Weights of a small GPT-style language model, trained from scratch on English Wikipedia: 11 layers.
Each number is 128 + 24 x the weight over its row's rms, rounded and kept within 0 to 255. Layers, rows and columns count from 0. The size above them is the row's rms in percent of the matrix's.

# layer 8 MLP down, 128x512, rms 0.171, rows 0-48, columns 64-127
size [ 97  94 103 100 101 107 102  95  95  96  99 102  95  98  95 102  95  86  97  99  97  96  96 104  97 153 105 105 100 101  94  93  97  98  94 106 102  96  98  95  95  96 102 102 101  98  94 103  99]
[[154 128 148 124 123 106 128  86 148 111 128  82 156 114 162  95  81 121 153 114 103 110 175 118 130 105 133 109 132 123 111 114 132  72 104 140 137 146 113 135 110  99 115  99 115  85 168 132 117 117 143  91 119  87 138 107 180  97 112  80 113 116 129  96]
 [133 131 117 132 150  90 141 126 126 114 149 122 147 126 204  91 144 162 107 130 126 143 155  91  75 120 154 147  86  65 103 147 118 110 117 110 118 142 153 127 164 118 113 113 161 132 144 163  94 123 144 136 147 123 128 156 101 132 117 122 149 123  80 145]
 [109 127 107  85 134 103 147 159 124  97 130 114 178 126 121 126 125 185  88 137 115 161 113 160 124 133 115 140 134  63 145 121 168 135 177 159 122 125 127 160 153 146 133 114  99 151 128 117 138 144 137 110 131 131 101  87 136 140 161 177 123 143  92 140]
 [146 143 154 118 137 149 119 132 134 131 143 144 103  87 111 101 110 107 121 122 116 142 116 152 110 145 125 140  98 111 188 136 148 122 134 119 143 136 153 103 167 142 147  99 128 128 171  86 140 156 123 144 139 133 197 145 145 125 140 121 109 121 158 130]
 [122 115  94 115 163 119 163  92 128  88 100 132 107 111 120  91 157  87 133 100 184 147 143 104 105 127 138 104 135 219 145 102 129 132 190 127  93 127 127 145 143 115 119 146 148 127 107 154 156 128 164 138  91 143 101 103 106 117 139 178 138 146 133 105]
 [113 103 115 117 117 108  83  94 115 119 122 140 150 119 149  76 114 139 158 140 134 128 153 170 122 157 154 146 111 113 138 149 133 133 115 134 119 128 169 144  85 121  58 118 151 127 102 104 139 120 174  95  80 122 110 104 164 120 116 131 103 155 107 119]
 [130 136 102 133 114 130 134 119  97 147 101 115 119  99 122 127 166  72 137 121 102 122 144 146 105  75 122 181 127 131  97  76 132 177 119 194 149 141 144  85 118 131 152 117 150  38 142 147 177 153 125 117 149 123 123 115 124 122 142 143 115  94 129 138]
 [165  89 144 110 135 132 104 123  94 153 143 114 120 119 131 137 172 132 170 141 106 164 105 107 106 157 118 141 116 152 110 134 126 105 167 134  87 157 130  94  94 115 141 170 133 112 115 193 163 128  99 135 129 130 115 118 124 104 109 138 131  94 101 102]
 [140 129  94 124 188 192 109 129 160 161  63 111  99 146 144 142 121 108 125 123 139 222 114  53 139 123 138 158 125  99 112 146 137 127 178 136 135 130 178 160 125 123  86 155 138 121 140 139 156 128 141 144 123 165 135 103  90 131 140 160 156 119 116 137]
 [133 124 108 126 128 175 140 139 131 110 128 183  92 190 132 125 144 116 126 107 104 127 133 142  99 119 133 115 139 160 111 166 142 143 110 117 150  77 127 139 119 128 127 116 126  79 127  78 165 152 101 111 151 169  95 124 151 147 161 105 138 141 132 121]
 [189 138 116 150 156  84 107 130 135 109 144 148 153 103 150 128  96 108 167 113 133  56  98 132 120 149  80 115  84 109  93 155 140  81 141  97 149  75 159 132 126 149  86  99 110 135 145 144 123 103 120 198 125 139 105 164 119 106  87 113 148 150 109 116]
 [119 113 148 142 131  81 128 169 143 115 135 169 141 128  99 121 145 123 171 129 124 124 157 138 109 116 124 133 120  93 132 146 139 142 165 117 114 143 173 170 127 107 101 120 105 136 113 158 118 132 110 105 137 120 132 125 137 161 131 199 108 110  97 115]
 [ 92 151 111  95 151 121 120 145 113 111 172 133 119 113 146 138  97 156 124 124  92 139  78 119 100 118 127 125 152 104 135 115 172 109 163  89 111 165 125 119 139 162 133 119 123 149 128 119 112 101 114  94 131 102 123 147 144 145 111 150 163 169  90 109]
 [176 124 139 107 135 118 117 119 113 132 109 161 167  96 119 139 140 148 161 165 121  90 138 137 116 103 171 134 171 123 117 107 123  98 108 103 167  72 117 136  96 109 139 123 155 171 106 112 130 126 167 150 138 131 163 106 126 112  89 146 120 109 146 116]
 [ 93 158 156 129  94 129 152 124 150 127 131 116 162 164 110 116 121 125 109 150 155 124 154  95 120 120 116 140 154 117 137 169 130 124 102 112 173 210 123 136  92 144 140 164 160 111 148 138  70 124 140 105 160 169 129 128 156 151 102 151 124 125 107 117]
 [158 146 188 107 144 144 109 143 169 125 112 157 139 120 118  91 117 146 111 114 121 159 153 111 131  82 105 119  95 103  92 177 163 161  85 122 141 124 170 138 127 186 116 139 100 116 145 138 155 140 119  87 133 126 137 165 105 120 115 132 134 115 145 152]
 [130 114 145 111 144 126 128 144 149 132  87 159 155 126  99 146 117 151 146 163 149 169 141 119  95 128 146 119 119  91 142 163 105 104 102 100 136 158 142 133 103 100 117 122  88 136 120 107 134 108 139 126 159 132  81 113 145 135 148 144 112  98 133 118]
 [114 140 107 161 111 103 169 146 108 118 104 121 170 126 105 132 147 141 111  68 153 105  66 141 111 129 131 135 142 130 160 113 132  94  82 124 105 179  92 153 154  76 109 159 138 156 126  79 141 108 104 106 114 134 129 120  80 127 137 159 116 156 137  77]
 [103 142 127 128 108  96  86 137 157  97 138 120 140 132 115 153 113 151  74 133 135 119 151 108 171 157 128 131  87 135 113 167 166 115 152 105 125 149 114 123 113 125 133 117 100 121 136 191  70 129 146 133  98 114 193 154 108 155 127 167 111 155 105 139]
 [133 107 137 123  85 106 143 144 113 107 165 124  94 116 106 116 144 111 112 170 141 110 135 146 119 105 127  82 123 116 132 155 163 125 125 105  82 118 117  89 144  88 140 115 162 135  98 106 109 111 137 153 124  76 103 168 114 117 136 138 130 118 124 185]
 [110 125 138  84 130 130 158 132 143 147 133 117  87  94 133 113 110 154 137 133 133 114 171 140 122 127 152 128 162 143 134 125 144 129 103 125 135 128 174 127 147 159 170 166 110 135 152  94 147 137 137 140 152 124 104 113 119 122 114 107 167 108 141 144]
 [106 131 110 129 127 147 129 164 112 152 116  90 111 121 144 159  72 140 115 159  99  84 120 149 127 150 108 137 151 136 132  89 124 133 156 125 135 124 142 112 164 147 141 106 113 117 142  94 111 117  85 169 127 134  93 120 147 155  63 143  84  87 148 146]
 [120 109 177  84 109 128 172 130 166 127 113 101 109 176 166 154 173 130 142 174 119 152 107 113 165 120 117 139 139 127 114 111 118 131 113  95 133 169 118 156  89 161  95  94  89 149 125 114 150 176 124 131 117 122  95  94 116 156 110 144 101 124 148 120]
 [104 141 132 147 133 128  95 143 143 105  76 182 103 174 119 126 128 129 141  90 114 166 118 165  95 143 130 103 128 154 132 126 119 165 135 173 157 151 111  69 169  99 128 166 153 104 102 158 128 167 148 111  92 157 121 138 125 137 141  88 157 125 135 133]
 [183 111 138 123  90 169 104 144 103 184 170 121 128 112 141 127 125 159 128 119  80 110 139  94 157 134 131 117 138  85 152 112 134  89 140 133 121 121 112 110 120  81  87  96 174 118 164 120 121 131 103 163 142 143 174  97 158 132 114 164 177  97 153 154]
 [146 146 159 127 146 150 189 122 159  95 154 161 123 144 163 113 135 152 125  95 141 144 117 139 131 155 174 132 139 137 118 139 106 128 175 144 151 115 108 153 133 145 110 104 122 134 134 149 145 120 111 131 137 137 151 154 123 114 131 139  69 161 156 117]
 [147 134 118 100 123 147 187  80 127 144 120 122 131 148 106 146 133  85 108 143 132 126 113 123 115 122 150 163 133  90 108 130 172 120 157 108 116 140 127 123 125 144 141 181 161  87  81 101 149 120 131 121 144 124 166 108 131 148  87 116 165 115 146 129]
 [ 49 152 175 127 182 110 121 130  96  52 116 149  97 139 124 150 136 139  91 143 113 116 103 126 135 104 126 115 136 139 139 123 116  89 113  96 137 141 119 129 118 130 144 139 121 129 105 110  94 124 124 122 136 146 139 128 139 103 177 125 104 134 130 103]
 [ 72 158 152 128 130 132 124 137 100 125 115 131 156 188 170 129 135 114  84 134  97 160 129 157 135  99 135 144 144 208 122 126 138 129 106 137 145 129 160 117 127 111 158 134 146 107  91 138 125 151 141  88 148 128 121 101 107  77 139 127 132 169 110 137]
 [155 144 153 141 146 148 131 120 153 119 123 132 152 139 148 145 114 126 120 155 105 125 172 151 103 149 163 134 162 137 137 109 148 143 116 122 143 138 133 133 117 136 144  81 166 155 119 163 169 118 146 124  67 161 133 142 103  60 129 160 127 129 168 111]
 [176 134 127 126  88 139 142 140 105 123  66 137 127 144 131 122 114 117 154 143 113 174  88 101  90  73  87 112 134  99 138  96 156 151 160 146 121 121  89 113 128  76 126 118 102  88 112 130 108 167 139 111 117 128 149 109 138 112 142 133 127 112 113 115]
 [ 95 125  98 112 121 101 134 156 112 106 141 147 125  84  98 113 135 140 116  85 136 136 108 134 102 128 133 144 139 138 149 134 129 144 124 156 111 145 138 155 123 173 125 104 176 109 138 161 141 136 111 122  35 128 127 128 166  89 108 114 144 132 180 123]
 [135 133 117 128  96 135 117 139 131 112 142 153 184  97 123 140 133 134  86  98 114 177 171 109  99 132 125 114 113 130 159 140 134 122 130 143 113 130 130 131  98 184 130 155 160 141 138 101 104 100 158 171 144 127 142  86 102 107  98 141  73 166 138 110]
 [158 107 172 124  94 131 125 127 154 112 134  98 124 104 115 145 121 122 161 114 121 112 119 128  89 111 124 149  89 133 152  90 134 151 135  90 166 120 131 136 128  86 150 118 153 179 153 112 160  89 119 128 121 139 159 148 109 116 142 143 133 119 109 113]
 [141 137 135 122 117 136  74 120 144  87 140 166 139 117 151 143 168 147 117 124 102  99  83  86 127 125 131 105 126  78 160 126 117 136 156 140 160 142 124 168 161 108 113 163  66 147 132 111 141 138 100 118 128 121 116 127 158 138 126 100 184 105 149 150]
 [158 157 115 160 127 140 151 164 116 146 118 120 158 134 121 133 115 101 170 121 122 115 157 144 165 127 125 117 136 123 147  89 143 127  51 127 138 105 101 147 118 124 111 125 124 151 137 176 142  98 120 136 177 150 129 126 138 108 149 154 124 145  89 135]
 [116 125 123 105 101 159 129 119 144 118 132  90 130 112 162 118 136 105 123 126  97 168 137 142 114 150 105  83 124  70 151 128 102 121  88 143 108 139  96 122 103 125 131 128 145 152 113 149  98 118 104 114 149 106 115 133 119 131  89 116 153 145 103 109]
 [133 110 130 123 115 141 168 112 158 145 131 118 154 162 150 116 149 103 146 146 128 154 137 122 131 167 133 134 111 122 122 120 123 139  95 174 151 121 133 132 149  67 150 157 101 130 143 105 137 135 112 108 145 152 100 103 122 122 125 196  73 135 135 143]
 [135 126 137 170  50 122  85 141  83 150 112 131 140  94 115 136 103 122 166 111 124 143  89 162 148 140 132 127 132 123 101  81 155 171 118 129 133 115 113 106 117 131 149  76 113 113 132 132  97 114 185 129 123 118 146 115 160 147 163 138 148 116 102  84]
 [119 141 121 136 138 137  73 125 114 105 106 130 119 123 141 118 111 109 123 127 144 158 101 135 120 163 119 123  88 167 110 119 139 127 161 141 130 108 145 102 142 130 146 199 150 121  89 153 114 113 124 127 117 109 137 128 115 142 119  96 108  96 118 163]
 [135 151 104 124 133  95 114 125 153 148 117 135  99 134 137 112 128  97 132  74 124 139 103 107 124 114 146 107 106 124 126 130 135 124 160 111 104 113 147  93  99 142 166 167 118 119 122 136 122  99 106 178 122 122 144 115 165 142 139 137 112 165 117 162]
 [124 121 124  89 127 135 118 131 144 111  39 118 112 119 141 200 123 144 119 113 128  97  90  95 123  95 138 151 136 167 142 121 119 150 122 146 144 128 158 139  94  99 138 123 135 132 120 122 126 124 141 141 157 121 146  87 130 129 136 133 122 132 100 120]
 [143 161 164 168 132  57 111  96 145 143 153 140 186  86 139 139 165 120 136 133 175 117 145 107 101 140 122 112 141 126  86 144 111 156 100 171 133 101 108 153 101 106 152  72 129 128 140 155 145 136  94  95 154 140 137 146 146 144 108 132  99 123 155 122]
 [107 167  83 110  98 117  96 167 130 149 126  96 116 108 181  92  88 117  93 122  77  99 117 150 159 142 141 141 111 155 125  76  97 107 183 166 138  87 118 124 138  90 159 122 111 167 130 122 149 124 120 170 125  89 123 140 104 129 149 129 128 179  95  72]
 [114 127 136 126 127 135 146 143 118 104 168 164 127 119 134 142 143 140 158 172 155 104 119 126 106  88 110  88 135  82 143 165 162 112 116  83 110 154  99 120 138 125 110 129 112 140 128 160  57  87 125  91 158 185 106 149 185 161 121  98 124 134 139 150]
 [ 76 159 127 145 133 176 144 143 132 138 159 170 120 113 116 155 111 103 112 136 107 114 114  91  93 137 145 160 139 146 148 147  99 136  99  87 135 132 119 109 149 105 151 113  89 177 133   8 141 107  65 142 146 103 157 120 124 148 150 188 166 130 132  96]
 [ 99 146 109 144 146 151 150 104 142 154 104 119 110 134 139  95 178  92 123 150 137  59 148 133 159 144 161 165 125 140 113 104 153 124 174 133 104 141 130 159 130 106 107 141  91  89 121 145 118 103 146 106 138 103  93 128  99 134  96 114 139 147 116 125]
 [106 113 154 145  84 177 119 126 110  96 130 103 124 122 128 136 121 117 149  96 149 169 141 150 130 151 127 123 151 164 142 124 123 117 132 125 109 184 119 125 102  77 180 137 160 134  85 113 157 186 138 132 164 118 102 102  95 131 138 146 108 143 143 135]
 [155 135 132  83 147 137 114 101 128 118 114 113 174 154 169 144 114 125  83 122 122 132 107  80  90 107 155 118 153 101 138 150 123 143 104 162 150  97 127  89 146 112 148 131 116 169 149 124 107 143 178 136 101 112 139 124 120 124 108 112 158 158  89 126]]